Part of a small language model's weights: 3731 steps.
Each number is 128 + 24 x the weight over the matrix's rms, rounded and kept within 0 to 255. Layers, rows and columns count from 0.

# layer 9 MLP gate, 1728x640, rms 0.039, rows 842-946, columns 320-383
[[157 113 114 125 142 103 127 115 150  64 129 126 119 161 119 167 134 109 156 106 185 130  82  97 156 142 124 152 124 126 118  75 135 148 131 129 108 111 145 144 170 107 117 155 109 107 111 166 132  91 113 143  91 157 136 132 139 171 118 114 144 148 117 145]
 [118 105 147 166 127 133 145  97 132 112 119 138 125 128 125 184 138 108 139 136 125 169 147 101  97 131 128 105 104  93 162 165 152  92  86 130 110 106 160 118 162 135  88 155 153 124  92 164 149  96 147 129 153 124 153 128 101  95 156 136 115 128 134 112]
 [105 142 123  99 153 153 112 153 152 124 112 101 145  81 124 130 125 152 167 126 106 131 114 131 126 161  94 101 104 126 123 126 124 127 140 113 117  97 117  82 105 150 120 119 119 145 144 150 138 109 132 106 120 134 145 153 125 112 129 115 174 102 154 152]
 [ 98 174 148 137 134 136 120 148 106 166 141 144  99 127 144 120 143 125 130 154 137 138 140 119  93 135 171 111  96 141 132 108 105  93 110  95 115 131 130 111 128 105 142  79 161 131 144 115 156  84 116 131 129 134 128 133 143 123 148 100 122 118 124 109]
 [139 118  81 123 175  94 104 144 145 175 147 146 106 136 146 187  82  96 121  82 100 139 132 152 143 136 145 137 121 101 135 152 102 125 114 144 117 177 153 128 150  82 139 125 127 101 133 125 145  82  82  81 118 108 127 125 144 111 153 119 145 123 102 133]
 [158 152 141 121 155 110 134 137 143 140  79 154 149  67 143 126 124 117 152 129 122 142 167 120 153 128 102 164 125 111 117 170 137 148 111 142 139 133 144 127 111 106 138 120 160 126 147 110 132 112 118 140 154 157 124 116 122 143  83  88 116 144 163  93]
 [158 113 174 103 135  80 152 124 129 116 108 124 128 104 123  89  99 126 103 115 133 159 100 125 117 153 144 135  98 129 109 175 130 122 128  75 122 124 149  89  78 143 176 147 113 143 140 148 132 136 118 121 170 149 112 118 153 128 128 129 108 154 127 149]
 [159  88 126  96 146 117  91 138 125 111 126 125  94 103 191 141 132 132 126 123 168 137 166 108 182 100 136 180 121 165 139 110 137  96  75  87 138 110 146 134 122 141  84 143 110 122 140 126 120 108 118 111 159 139 137 124 132 115  91 123 142 142 134 132]
 [105 101  85 128 138 145 142 176 123 116 166 116 132 125 124 106 107 168 142 149 157 140 124 124 100 152 126 104 132 138 109 155  85 119 146 141 122 145 145 113 110 125 109  81 133  89 137 135 146 132 159 139  78 143 162 122 142 127 171 115 137 158 131 149]
 [108 135 137 156 157 124 147 113 137 140  81 146 132 136 109 136 141 121  94 135 118 152 121 157 110 119 130 160 163 156 154 157 128 131 153 149  97 119 139 164 138 113 173 111 102 146 140 127 143 171 137 120 116 131 101 128  79 102 103 151 160 161 136 126]
 [ 87 138 146 160 127 144 122 174 147 107  82 123  82 149 160 134 138 117 155 151 136 131 142 129 124 126  97 183 134 112 150 114 106 143 137 118 131 151 133 136 100 120  99 123  86 130 136 125 131 109 157 109  78 106  94 106 138 109  97 125 170 155 103 146]
 [103 151 141  95 136 156 124 171 142 141 160 106 166 154 114 101 179  80 138 115 153 128 165 121 133 118 142 128 108 146 100 160 115  90 115 121 103 175 115 116  53 127  92  98 131 138 122 141 113 129 135 125 102 125 139 121 109 124 144 125  95 124 111 140]
 [121 114 152 114 126 154 130 140 155 107 135 122  80  86 114 147  87 151 140 134 142  92 108 167 136 107  94 145 111 101  98 145 115 154 158  79 103 199 122 106 135 128 146 131 122 131 158 131 153 142 112 124 138 123 139  94 137 121 165 132  91 135 112 127]
 [141 112 121 163 118 144 117 111  91 113 130 142 112  96 134 105 111 136 132 133 173 116 146  91 118 150 155 115 132 112 111 129 118 139  82  90 123 108 139 125 132 163 138 112  83 145 105 101 147 126 132  90  93 119 138 109 146  98 134 150 122  92 144 117]
 [107 163 127 120 115 155 138 179 101 116  76 124 122 140 143  92 147  97 100 143 126 128  72 111 136 127 111 119 132  74 153 116  80 144 136 145 109 149  90 133 157 107 154 138 128 105 133 105 110 131  80 132 142 120 153 122 151 153 119 155 182 109 156 118]
 [157 150  96 112 125 112  86 137 148 153 103  94 130 124 158  98 149  94 130 146 139 112 103 136 111 145 118 120 118 164 156  92 128 126 111 137 117 153 117 175 133 119 169 168 125 134 107 148 110 125 124 168  92 153 152 173  69 121 146 128 123 141 132 128]
 [139 146 132 129 124 121 146 116 141 108 132 168 145 118 125 146 157 122 113  70 154  81 143 153 132  69 142 119 156 154 119 166 150 161 112 122 125 151 109 141 112 108 117 175 144 152 137 164 141 110 127 119 172 117 122 110 143 134 129 124 125 100 109 141]
 [153 144 148 147  84 120 109 144 151 113 154 159 133 135 162 193 119  70 154 104  68  92 146 158 123 118 125  95 144 126 129 133 121 140 131 116  99 167 116 201 152 102 138  97 152 158 103 109 145 120 105  99 112 108 167 118 156 167 120  91 143  80 115 156]
 [134 141 139 103 158 135 150 147 150 139 124 125 114 126 153 130 159 111 130 125 135 148 140  77  65 140 131 128 126  88  60 146 101 163 143 117  92 102 122  86 154 145 129 105 168 146 174 135  86 116 114 150  85 123 127 147 109  99 126 143 180 141 153 162]
 [157 134 152 114 122 125 166  92 103 142  96 136 114 144 126 148  98 135 136 108  85 127 123 141 109 108 113 162 125 115  90 151 142 115 120 164 129 146 141 125 130 109 155 119 118 152 155 143 135 146 100 109 116  81  99 133 134  95 147 158  86  98 157 130]
 [140 118 135 112 152 143 149 107 127 152 108 148 178 150 122 164 111 140  91  89 139 129  97 137 136 114 143 164 118 133 126 107 106 133 139 151 130 146 131 174 125 155 114 137 132 133 133 130  97 143 148 115 118 120 153  84 118 111 104 134 108 145 130 162]
 [129 135 139 129 117  99 150 119 124 127  86 107 110 167  97 130 136 106 144 143 130 132 130 159 121 171 114 121  95 108  54  97 121 147 174 127 149 152 150  98 125 157 137 157  88 133 141  91 119 115 120 114 130 139 152  92 107 146 139 119 141  89 131 123]
 [123 150  96 148 155 127 169 173 147 122 113 135 158 148 160 130 186 123 117 102  90  95  90 132 113 117 134 106 100 140 140  77  92  64 120 150 145 120 111 109 115 127 162 121 166 119 123 108 127  99 145 103 115 139 143 177 159 140 147 127 184 155 141 172]
 [154 109 134 145 129 171 128 107 103 168 109 119 125 184 104 107 145 146 112 135 152 144 119 140 139 122 142 160 130  95 111 141 107 128 137  70  80 182 122 145 139 126 119 103 133 146 123 119 135 122 163 112 121 111 134 126 137 137 136 118 127 116 117  93]
 [ 97 150 128 163 125 129 126 143 120  90  99 128 178 127 114 139 126 111  88  96 139 116 162 139 132 127 104 103 125 102 131 136 102  86 100 138 123 127 128 164 139 111 108 155 135 171 122 119  77 121  85 122 153 161 170 111  86 105 130 117 179 119  96 179]
 [108 125 121 129 110 115  78 157 126 131 131  82 133 158 117 121 153 114 104  75 105 126 112 137 128 123 130 174 115 105 143 124 159  90 120 122 155 146 171 154 145 141 155 117 114 123 111 148 172 127 111 102 174 144 169 115 131 137 165 190 142 127 126 148]
 [168 171 117 110  98 122 132 151 142 118  99 133 101 114 132  89 157  91 136 103  83 110  66 100 116 128 115 105 116 142 160 118  75 192 154 173 150  93 148 122 156 127 102 101 195  91 112 123  96 105 130 106 141 124 114 127 137 118  99 145 162 117 138 165]
 [161 107 162 115 159 138 153 153  75 123  82 174 114 138 111  97 167 123 144 145 160 130 127 146 143 130  94 111 136 151 143 124 137 192 121 128 123 137 120 135 112 112 117 106 134 188 142 176 124 100 111 178 123 144 140 114  90 149 119 116 122 127 126 122]
 [145 178 120 123 152 152 173 121 131 141 107 145 118 143 139 160 106 146 130  98 125 171 128  91 150  83 146 105 135 134 114 143 160 121 104 116 123 142 141 115 136 180 143 111 112 136 152 116 110 164 104 130 137 165 133 138 136 139 116 113 183 142  67 171]
 [165 133 120  98 126 148 131 142 147 146  95 114  98 157 140 146 131 120 165 117 152 130 124 139 113 130 135 161 122 126 162 133 112 142 136 128  97 127 179 148  96 136 134 137  70 130 119 137  90 133 147 162  86 186 125 113 137 124 110 153 134 134 127 154]
 [122 130 105 132 144 113 130 137 120  84 142 173 166 112 116 100 100 156 146 138  87  89 142 157 145 102 153 152 112 134  76 129 125 127 188 164 119 140 136 148 132 119  95 103 119 137 104 149 104 133  78 144 155 167 142 103 138 107 120 125 144 106 121 129]
 [157 110 126 171 118 130 110 133  88 121 105 133 125 148 140 124 105 114 155 151 103 130 118 132 117 124 150 151 143  84 104 126  67 137 107 147 169 138 132 117 153 138 127 139  88 120 126 114 121 107 151 115 143 105 126 144 188 142 148 109 157 129 158 101]
 [137 157 129 125 145 122 122 195 130 136  81 105 126 138 165 144 147 133 108  81 133 134 114 158 153 120 125 132 135 146 128 148 139 107 143 140 130 149 154 149 145 102 170  77 123 125 162 132 125 108  82 108 116 138 147 120 140 144 135 118 110 123 101 157]
 [142 101 153 137 141 106 133 150 140 101  88 128 139 125 180 151 167 141 170 139 116 140 123 111 150 158 120 181 123 143  98 123 128 101 126 135 163 109 145 133 148  99 108 122 152 161  96 164 132 139  94  87 112  83 132  91 154 143 105 139 139 149 122 103]
 [133 119 118 178 133 132 133 130 139 102 117  90 105 157 107 183 163 118 143 127 102 118 142  93 111 119  96 108 113 199 167 155 100  98  81 172 122 102 149 124 163  98 100 105 147 185 124 139 111 123 139 150 131 155 114  99 126 104 164 112 155 100 134 154]
 [104 152 157 156  91 125 122 114 165 144 112 109 140  74 116 126 130 148 125 116  69 140 144 157 145 113 108 136 139 120  91 123 144 156 111 119  96 153 132 133  92 124 133 125 154 110 159 104 133 119  88 122 113 121 138 101 124 132 124 144 103 138 152 164]
 [ 85  89  96  90 110 125  89 128 130 106 124 119 147  94 136  98 139  81 111 131 121 144 120 140 113  86 122 105 127 114 143 130 115  94 137 105 156 118 149 107 103 129 121 164 161 100 132 112  96 176  87 113 137 150 125 141 112 132 163 106 124 168 141  94]
 [164 128 114 131 150 153 137 148 105 104 138 126 142 143 139 125 121 111 123 142 157 115 103 158 148 116  87 138 132 136 112  97 170 140 108 125 113 111 123 182 164 149 127 120 140 142 127 107 144 157 113 157 149 195 125 166 141 104 146 143 160 184 135 122]
 [133 170 117 117 114 122  90 153 133 154 103 149 118 149 112 104 130 154 106 142 139 121 126 147 124 152 137 109 122 121  96 151 103 130 153 146 161 169 157 124 116 115 115  80 128 108 140  90 114 137 183 119 135 127 166 100 114  94 150 133  98 126 110 116]
 [124 106 153 126 137 119 114 118 142 164 101 121 132 108 142 140 135 124 127 173 102 130  99 117 110 135 102 169 135 137 160 104 116 129 109 118  60 175 148 131 127 118 161 121 112 126 130  93 169 152 166  99 115 124 122  84 165  81 126 112 148 144 113 149]
 [125 131 120 130 114 162 141 123  91 142 142 107 128 149 114  87 116 148 136 137 153 126 150 130 141 134 121 107 150 100 135 122 128 153 103 128 103  84 137 131 140 141  93 125  93 107 112 108  97 133 167 139 120 101 117 144 142 134 115 123 133  86 103 143]
 [151 146 180  98 141 146 111 137 173 147 138 144  87  98 115 146 161 117 114 128 150  87 149 151 100 172 136 123  95 128 144 152 166 145 130 102  98 181 121 172 126 100 106  81 116 156 150 102 117  97 140 153 157 131 148 175 133 153 185 146 109 130 164 185]
 [156 158 129 139 124 152 103 131 119 109 112 149  98 110 170 104  96 142 126 121 160 101 112 151 154 103 116  92 107 120 106 127 112 105 136 133 160 118 178 122 125 126 151 158 169 118 138 146 130 161 130 142 103 129 154 214 142 104 142  83  98 138 122 174]
 [115 149 135 102 148 108  99 145 168  97  78  76 132 117 139 103 150 126 120 130 118 157 107 122 159 144 161 118 144  98 184 124 123  94 124  93 132 114 129 121 128 165 123 102 135 115 145 102 126  89 122  99 127 154 172 154 157 129 121 139 115 187 124  79]
 [130  91 156  77 148  97 141  88 136  99 150 126 122 143 157 116 128 101 107 125  87 115 175 161  85 120 105 102 143  86  87 118 117 162 152 139 109 112 150  96 142 122 115  90 133 101 112 102 144 102 153 143 119 137 136 112 114 127 170 137 121 186 116 136]
 [110 135 165 103 130 132 119 131 131 111 106 160 159 133 148 152 114  83 143 179 151 139 123 150 121 118 101 150  97 110  91  97  91 137  87 123 120  88 134 163 132  86 160 111 111 129 136 132 130 151 121 106 109 123 149 116 124 130 169  90 136  79 107 130]
 [120 124 160 142 138 121 112 135 118 147 130 143 119 119 142  98 100 158 125 109 137 104 127 158 153 120 119 149 127  76 145 128 138 154  81 121 140 188 165 101 126 129 100 142 131 165 116 136 154 145 129 102 130 140 111 143 133 111 154 164 141 132 137 122]
 [135 111 115 116  99 124 172 140  95 137 106 104 161 106 112 124 123 136 164 150 145 160 161 154 137 110 119 140 122 138 151 104 128 140 100 126 155  97 156 133 159 110 155 120 121 135 105 118 151 126 132 157 127 133 146 114 151 141 126 125 149  97 127 127]
 [137 137 142 139 130 121 132 141 158 115 113  69 146 124 150 133 159 146  89 127 176 128 110 140 126 118 101 150  96 150 110 116 122 125 147 105 137 122 157 114  94 142  90  93 122 142 153 121 128  87 136 103 100 135 112 123 147 101 144 135 168 135 129 159]
 [135  97 110 147 124  95 117 111 123 147 179  83  99 151 130 159 137  93 142 119  75 110 106 150 116 147 139 144 126 141 109 114  98 170 138 102 118 145 118 102 113 108 118  86 137 131 121 114 109 164 128 148 115 111  89 140 139 101 167 133 140 116 134 153]
 [123 132 112 134 101 182 139 121 119 143  97 148 127 148 117 133 116 107  91  90 100 132  79  96 121 139 144 125 101  79 104 113 172 145 173 140 141  93 121 121 153 148 132 121  90  60 149 109 166 144 141 128 168 112 153 118 136 117 147 147  72 105 127 103]
 [156 149 168 124 107 107 105 146  89 103  42  83 132 105 117 117 141 160 165 151 110  96 138  98 114 132 101 173  88  95 128  96 126 121 119 112 153 140 141 124 165 108  89 136 111 130 110 119  87 111 109 137 142 117 148 153 144 106  65 126 126 105 158  92]
 [126 136 100 123 137  92 138 104 132 110 145 119 143  98  94 117 111 127 112 161 126 141 124 138 102 119 139 110 160 152 146 154 143 123 145 103  93 148 102 149  95 124  78 104  98 128 153  96 126 131 121 141 139 101 122 139 123 156  94 101 115 118 157 128]
 [149 148  99 136  86 130 123 114 118 137 151 137 138 122 136 169 101 140  81 119 120 120 107 134 127 151 157 107 162 100 128 156 169 111 113 145 147  89 139 120 131 153 103 113  92 122 106 161 138 138 174 120 136  64 115 145 133 142 142 129 129 146 123 151]
 [135 198 113 131 128 124  97 134 127 125  96  72 120 192  81 116 156 138 126 109  99  98 116 121 160 142 143 119 113 144 143 142 148 125 127 104 112 159 161  99 126 110 134 161 134 114 132 105  87 120 147 121 130 140 140 134 148 126 100 115 110 139 135 123]
 [ 70 133 150  93 140 119 127 102 123 153 134 142 105 118 125 115 107  95 138 142 118 137 119 159 146 123 161 110 134 135 106 110 154 162 183 125 112 123 131 143 154 134 149 154  99 122 104 119 138 136 116  94 169 126 122 145 127 150 168 131 177  98 146 114]
 [121 147 170 145 163  98 112 137 117  73 139 109 125 146 147 111 142 118 157 151 123 115 126 131 152 118 123 137 140  91  86 126 166 141  94  93 119  94 197  83 124 129 113 120  73 140 135  76  97 133 133 140 101 108 128  95 145 136 127 116  99 119 157 134]
 [157 127 107 152 154 124 108 185  95 137 121 142 114 127 159 151 121 104 157 126 129 135  83 186 127 123 130  90 142 129 127 143  81 113 148 143 119 104  88 126 167 148 147 136 125 163 113 118 138 124 101 104 149 153 169 116  92 107 131 149 138 138 153 124]
 [139 164 104 129 131 165  93 130 154 100 120  84 136 140 158 135 145 126 125 124  89  97 144 112 102 155 124 148  59 115  70 143 134  94  94 115 153 156 115 127 137 140 123 132 115 150 151 139 138 162 108 116 133 124 133 163 157 120  90 124 143  96 104 116]
 [ 93 168 138 118 135  93 133 160 130 112 149 132 107  95 132 133 113 132 117 126 119 118 151 110  83 103  87 115 121 152 153 104 128 120  95 123 130  95 103 122 104 128 108 121 158 111 172 173 109 134 148 109 172 165 105 124 123  94 131  97 136 121 116 113]
 [132 160 149 122 126  90 119 129  96 113 112 117 122 149 173 153  97 135 104 114 155 129 137  57 139 171 147 175 130 109  84 118 147 127 102 131 146 153 128 120 172  98 126 129 111 136 136 100 108 106 138 120 119  96 139 117 139 124 180  82 170 123  68 126]
 [111 120 110 123 137  94 115  75 134 127 121 108 103  90 141  99 147 134 147 117 102 133 103 144 124 121 143 108  95  91 147 150  89 165 116 120 133 123 144 133  96 118 105  77 167 130 111 130 151 100  85 143 137 141 149 103 158 142 144 115 122 134 117 104]
 [107 152 163 115 101 114 146 121 114 122 117 103 149 103 116  87 104 116 108 138 130 132 141 163 104 162 141 141 114 105  83 125  65  82 105 115 100 158 125  90 160 136 152 130 104 143 139 164 138 116 131 126 133 112 109 144 134 138 111 104 103 145 174 140]
 [139 119 194 112  70 153 127 117 126 147  89 125  69 121  78 110 113  70  86 149 131 158 152 153 113 147  89 138 119 127 151 168 135 126 140 112 146 150 136 138  54 139 154 128 168 112 159 112 119 129 121 187 131 168 141 169 137 135 118 115  95 135 129 112]
 [ 85 153 107  55  91 133 142 140  75 125 136 131 146 131 150 111 117 155  85 153 153 157 108  77 184 101 156 154  92 152 122  99 131 111  94 108 138 152 138 109 159 154  96 161 133 112 133 156  83  97 156 127 122 111 143 141 133 112 113 111  96 113 113 130]
 [165 171 154 122 144 116 120 165 105 139 140 156  96 156 129 149  88 127  89  69 118 141 155 102 151 105 130 100 118 158  97 123 109  99 104 132 120 119 144 128 106 144 154 107 141 113 120 130 121 154 160 133 146 131 153 168 155 130 116  85 151 150 119 127]
 [168 139 131 141 121 140 122 160 155 110 102 115 159 135  98 107 164 142 130 140 114 102 121 156 125 146 123 104 157 156 159 109 146 128 130 129 113 160 108 116 107 164 138 132 130  95 122 151 133 120 158 136 130 155 171 156 162 147 132 129 155  82 104 143]
 [115 147 101 140 111 133 124 142 121 133 150 124 174  77 104 150 136  82 185 117 151 113 122 101 153 146 123 117  99 158 144  72  93 124 114 121 143 108 113  91 143 134 126 123 114 112  88 130 111 142 132 119  93  99 115 170 148 136 116 135 112 119 109 156]
 [118 124 124  90 120 116 152 115 112 135 103 117 131 115 127 135  64 179 143 147 122 164 141 125 107 197  99 154 123 132 153 117 135  47 104 151 119 111 172 137 105 160 127 154 153 134  70 114 135  76  97 122 111 113 156 159 100 151 112  81 134 134 118 139]
 [127 115 100 118 131 170 114 143 140 141 161 147 146 160 160 170 139 170 105 125 132 136 133 127 142 130 137 125 125 135 101 109 177  82 121 105 137 104 115 120 113 119 119 105  98 148 104 198 172  99 163 125  90 155 142 109 164 103 136  90 107 131  87 105]
 [138 172 127 125  97 130 156 103 139 168 106 137 129 128 118 152 114  99 136  89 121 124  92 155 129 134 100 127 101 170 164 125 137 155 161 149 129 117 111 130 109 148 170 139 107  95 122 127 135 145 148 123 147 142 121 179 152  85 129 137 152 126 179 153]
 [154 166 175 145 103 152 108 118 118 140 139 122 108 119 133 127 117 148 133 121 112 107 135 111 154  95 137 129 119 103 119 138 105 133 134 138 153 171  87 148 139 150 147 129 128 140 136 112  66  80 152 101 116 104 186 136 128 149 162  93 146  96 109 115]
 [125 149  83 120 142 127 128 119 124 166 124 116 128 116  75 122 127 120 104 116 115  92 125 181 156 160 152 128 106  92 173 135  61 138 116 109 138 132 118 127  64 133 120 141 147 133  70 124 152 105 117 131 167  98 109 144 153 138 123 127 110 120 131 178]
 [148  70  96 118 124 125 120 131 121 122 128 147 148 156 135 136 129  79 150 161  97 119 148 131 114 162 132 170 136 148 114 125 131  83 123 139 126 121 106 140 128 166  90 144 170 131 123 104 137 175 179  44 107 119 172 128 102 107 143 132 116 115 120  99]
 [127 148  95 136 137 115 137 144 104 123 172 109 120 136 110 115 155 175 126 117 163 116 161 114  62 136 124 142 114 136 116  99 130 119 133 131 128 125 148 109 115 128 114 148 157 147  39 130 146  85 133 103  72 133 139  93 107  99 144 128 149 132 115 110]
 [115 127 128 114  47 144  99 198 107  97 149 138 114 111 147 115 100 106 120 102 113  97 139 107 108 122 114 132 136 156 137 131 166 126  90 117 132  77 189 154 102 146 150 127 134 129  97 123 131 147  77 109  76 113 125 118 185 102 152  92 129 138 141 105]
 [ 98 145 141 134 156 111 108 149 162 138 122 113 123 126 155  98 156 109 106 146 186 144  92 179 125 163 152 119  95 120 144 180 138  97 134  87 127 160 109 123  77 100 141 129 136 170 104 107  97 100 149 143 106 133 125 103 103 146 161 153 132  91 151 113]
 [125 114 148 101 135 130 121 133 103 162 104 105 150 113 138 133 122 108 135 149 139 115 156 103 112 125 133 119  96 116  76 120 101 158  81  91  78 147  97 107 138 132 159 153 123  76  89 134 180 108 111 123 135 141 101 175 132  90 143 126 159  87 111 141]
 [122 187 146 158 122 121 158 149 118 112 148  96 156  97 132  96 108 126 140 165  69 142 127 162 115 165 135 199  79 142 163 196 119 179 143 117 131  99 142 128  98 127 114 141 137  92 155 119 164  86 116  87  80  99 137 145 169  96 133 169 130 115 120 114]
 [127 139 121 103 117 136 121 141  99 107 128 137 137 121 175 144 133 135 132 103 126 135 150 131 142 185 144 115 100 135 114 113 121 115  96 137 108 111 121 171 151 153 129 103 104 111 137 132 122 150  92 129 167  88  99 132 157  99 127 117 123 136 113 154]
 [ 80 142  91 109 115 155 118 145 146 146 147 108 197 124 158 115 132 136 123 124  88 143 154 144 141 125 137 145 104  99 106 146 127 119 138 161 153 143 161  75 136 141  81 108 165 127  85  93 113 149 140 109 119 146 119 145 121 115 210 114 104 114 144  91]
 [169 136 112 111 129 159 137 159  94 101 112 120 154 138 113 127 104 119 122 124 160 147 151 129  60  75 134 160 121 210 140 144 145 111 130  98 136 140 167 110 108 195 119 114 136  73 142 131 167 113 176 143 146 121 168  86 131 121 150 103 150 191 139 115]
 [146 131  89 111  78 155 118 127 104 119 123 109 124  76 161 159 159 134  89 124 120 145 104 113 162 142 147 120 116  88 114 131 154 112 108  89 129 151 123 142  98 127 117  99 116  99 154 148 136 135 118 150 131 111 125 114 136 167 124 110 106 118  97 120]
 [ 96 139 115 118 134 114 114 167 115 118 126 133 126 128 141  94 160 146 135 101 151 127 121 124 112 172 128 149 119 103 109 119 156 105  73 115 138 138 145 153 106 141 148 143 136 106 122  96 129 123 138 143 129 126 222 161 129 170 137 144 104 119 124 128]
 [102 101 134 135 144 119 149 170 105 142 136 155 122 128 149 129 143  84 120 138 144 129 104 110 127 141 118 117 113 117 156  84  90 125 158 116 119 191 136 122 101 159 153 140 124 152  92 141  79 128 131 133 113 138 137 127 116 110 103 125  97 176 139 146]
 [182 146 138 144 166 155 131  98 132 173 122 150 109 100 112 141 109  98  93  99 147 143 150 153 121  92 120 154 115 127 151 105 140 147 127 161 156 180 117 159 158  87 170 104 180 137 148 119 144 130  98 137 126 133 124  89 110 114 118 111 126 146 143  89]
 [127 120 170 117 153 127 123 127  99 155 107 155 169 144 109 112 122  85 126  82 145 137 144 155 130 131 131 140 120 106 108 143 115 145  99 117 136 140 116 115 124 111  91 142 133 122 154  96 150 159 121 128 202 142 134 138 129 152 164 143 113 122 147 112]
 [123 148 123  95 115 148 154 130 126  98  69  92  80 131 148 143 167 143 132  93 140 109  80 105 114 144 139 130 116  91 112 148 127  78 108 129 107 135  94 147 136 155 140  92 102 140 158 101 113 130 135 144 185 156 163 106  92 142 138 108 107 118 132 137]
 [ 99 142 138 100 139 104 128 108 113 140 119 186 159 123 117 147 145 163 115 139 113 109 109 127  66  92 130 154  99 124 144  97  95 161 132 117 134 115 126  91 142 108 122 122 115  90 175 150 125  94 134 134 120 125 135 166 110 103 125 121 130 112  85 113]
 [166 139 123 117  63 115 153 102 129 145 109  97 122 133 131 134 192  94 135 113 146 148 113 111 143  97 143 134 112 107 172 116 142 146 116 146 126 116 100  98 115 104 141  97 217  99 133 149 161 165 148 160 135 187 168 119 122 157 126 142 115 102 178 133]
 [115 161 112  96 136 158 103 158 127 107 102 142 124 157 189 164 122 135 135 146 150 135 175 113  92 123 119 120  99 147 129  90 110  85  88  91 117 165 127 121 155 119 144 164 128 135 134 123 136 103 156  94 140 128 101 139 161 145 135 109  95 149 143 114]
 [121 114 135 135 124 132 121 126 130 105 152 115  98 138  96  99 106 131 115 133 108 146  95  98 132 152 143 148 127 130  90  83  91 145 126 143 156 152 152 135 130 141 166 114 132 119 116 144 109 155 108  95 138 110 119 154 142 117 115 166 134 129 127 129]
 [108 115 149 164 107 128  77 139 106 125  99  93  90 111 200 144 141 179 171 149  70 124  95 166 122 132 195 120 134 109 119 127 100  92 126 122  98 195 135  97 103 159 154 105 104 102 186 118  89 108 104 125 135 145  80 151 134 129 141 139 113 148 147 102]
 [129 109 157 107 122  86 115 126 138  70 105 138 168 121 100 136 145 134 121 176 124 100 120 131 161 135 150 172  97 159 140 114 104 108  99  96 118 101 103 117 134 145 117  94 148 127 129 120 140 151  75  92 157 142 154 133 177 153 134 123 160 103 139 124]
 [131 116 140 162 108 157 115 126 116 125 166 145 140  72 152 114 108 130 148 109 148 130 120 158 153 115 128 118 121 127 135 125 117 108 116 123  92 127 156 102 113 127 155 111 129 129 119 108 159 147 127  97 104 128 161 120 139 169 140 109 124 140 105 128]
 [171 106 112 134  67 146 106 131 118 115 145 136 146 177 133 145 126 124 162 115 106 133 111  94 171  91 129 135 116 133  95 133 128 142 151  90 131 105  99 130 166 143 149 120 122 134 114 142 136 131 135  83 144 121 144 146 151 136 118 116 135 103 114 141]
 [105 150 161 105 123 150 125 118 122 134 111 128 141 154 137 130  84 113 115 117 106  78 120 130  63 159  94 119 120 139 107 108 104 151 145 133 113 119 140 121 107 135 113 140 140  97 127  90 145 120 111 159 110 132 104 140 131 123 133 134 157  87 153 168]
 [174 157  79 101 103 200 118 136  92 133 138 108 127 163 144  94 131 128 157 109 119 122 137 151 148 137 144 146 133 139 134 147 142 149 166 109 195 140 134 124 150 145 122 111 164 118 165 120 116 186  84 158 136 132 126 129 129 125 118  99 127 103 127  98]
 [154 102 104 158  99 139 119 135 134 137 107 126 117 158 141 175 117 137 112 112  72 121 144  70 144 136 127 147 135 155 178 154 128  96 100 133 157 124 153 126 104 122 138 128 127  98 111 136 112 119 145  83 130 118 102  82 106 175 127 154 132 180 134 139]
 [130 136 169 111  96 152 123 109 107 119 139 164 135  96 131 110 124  84 145 159 136 102 159 116  79 116 102  73 126 128  92 122 151  78 120 127 149 117 119 156 128 149  99 127 113 136 139 107  85 115 139 113 105 100 154 109 142  95 118 102  65 106 143 127]
 [118 131 100 101 128 109 130 128 112 127 133 126 108 151 141 162 152 162 144 119 117  93 127  93 174 147 157 117 149 105 137 166 108  85 112 133  85 139 149 116  89 132 102 108 144 148 135 122  99 147 141  90 100 104 148 125 138 119 128 152 158 141 131 167]
 [110 163 155 110 135 118 148 115 156 103  81 115 126 130 153  77 101 118 134 156 148 127 109 165 119 164  84 105 136 117 188 105  92  91 112 151 122 146 140 123 124 134 152 123 123 112 145 101 109 145 119 133 110 137 126 137 126 102 142 169 168 128 161 155]
 [161  70 147 106 114 124 149 108 140 156 141 131  67 122 138 109 131 141 155 115 148  89  74 117 115 128 140 153 100  88 112 123 144 125  94 136 135 109 131 154 151 144  94 117 146 142 146 133 137 112  90 119 135  91 108 137 123 101 185 117 162 129 137 138]
 [ 95 184 145 102  97  98 117 127 175 113 149 160  89 103 129 150 136 142 133  91 114 189  88 123 109 144 163 116  99 116 126 121 132 141 157 157 128 130 147 115 112 134 119 132 104 124 129 120 151  96  83 163 150 135 118  91 116 146 150 110 129 151  85 134]
 [130 124  78 139 156 157 119 154  98 146  92 146 166  99 137  85 122 124 162 153 137  93  87 120 150 118 108 114 103 132  92 140 129  91  97 134 141 116 104 129 150 147 154 138 137 151  91 154  87 126 149 135 109 124 130 137  90 141 132 136 122 134  98  97]]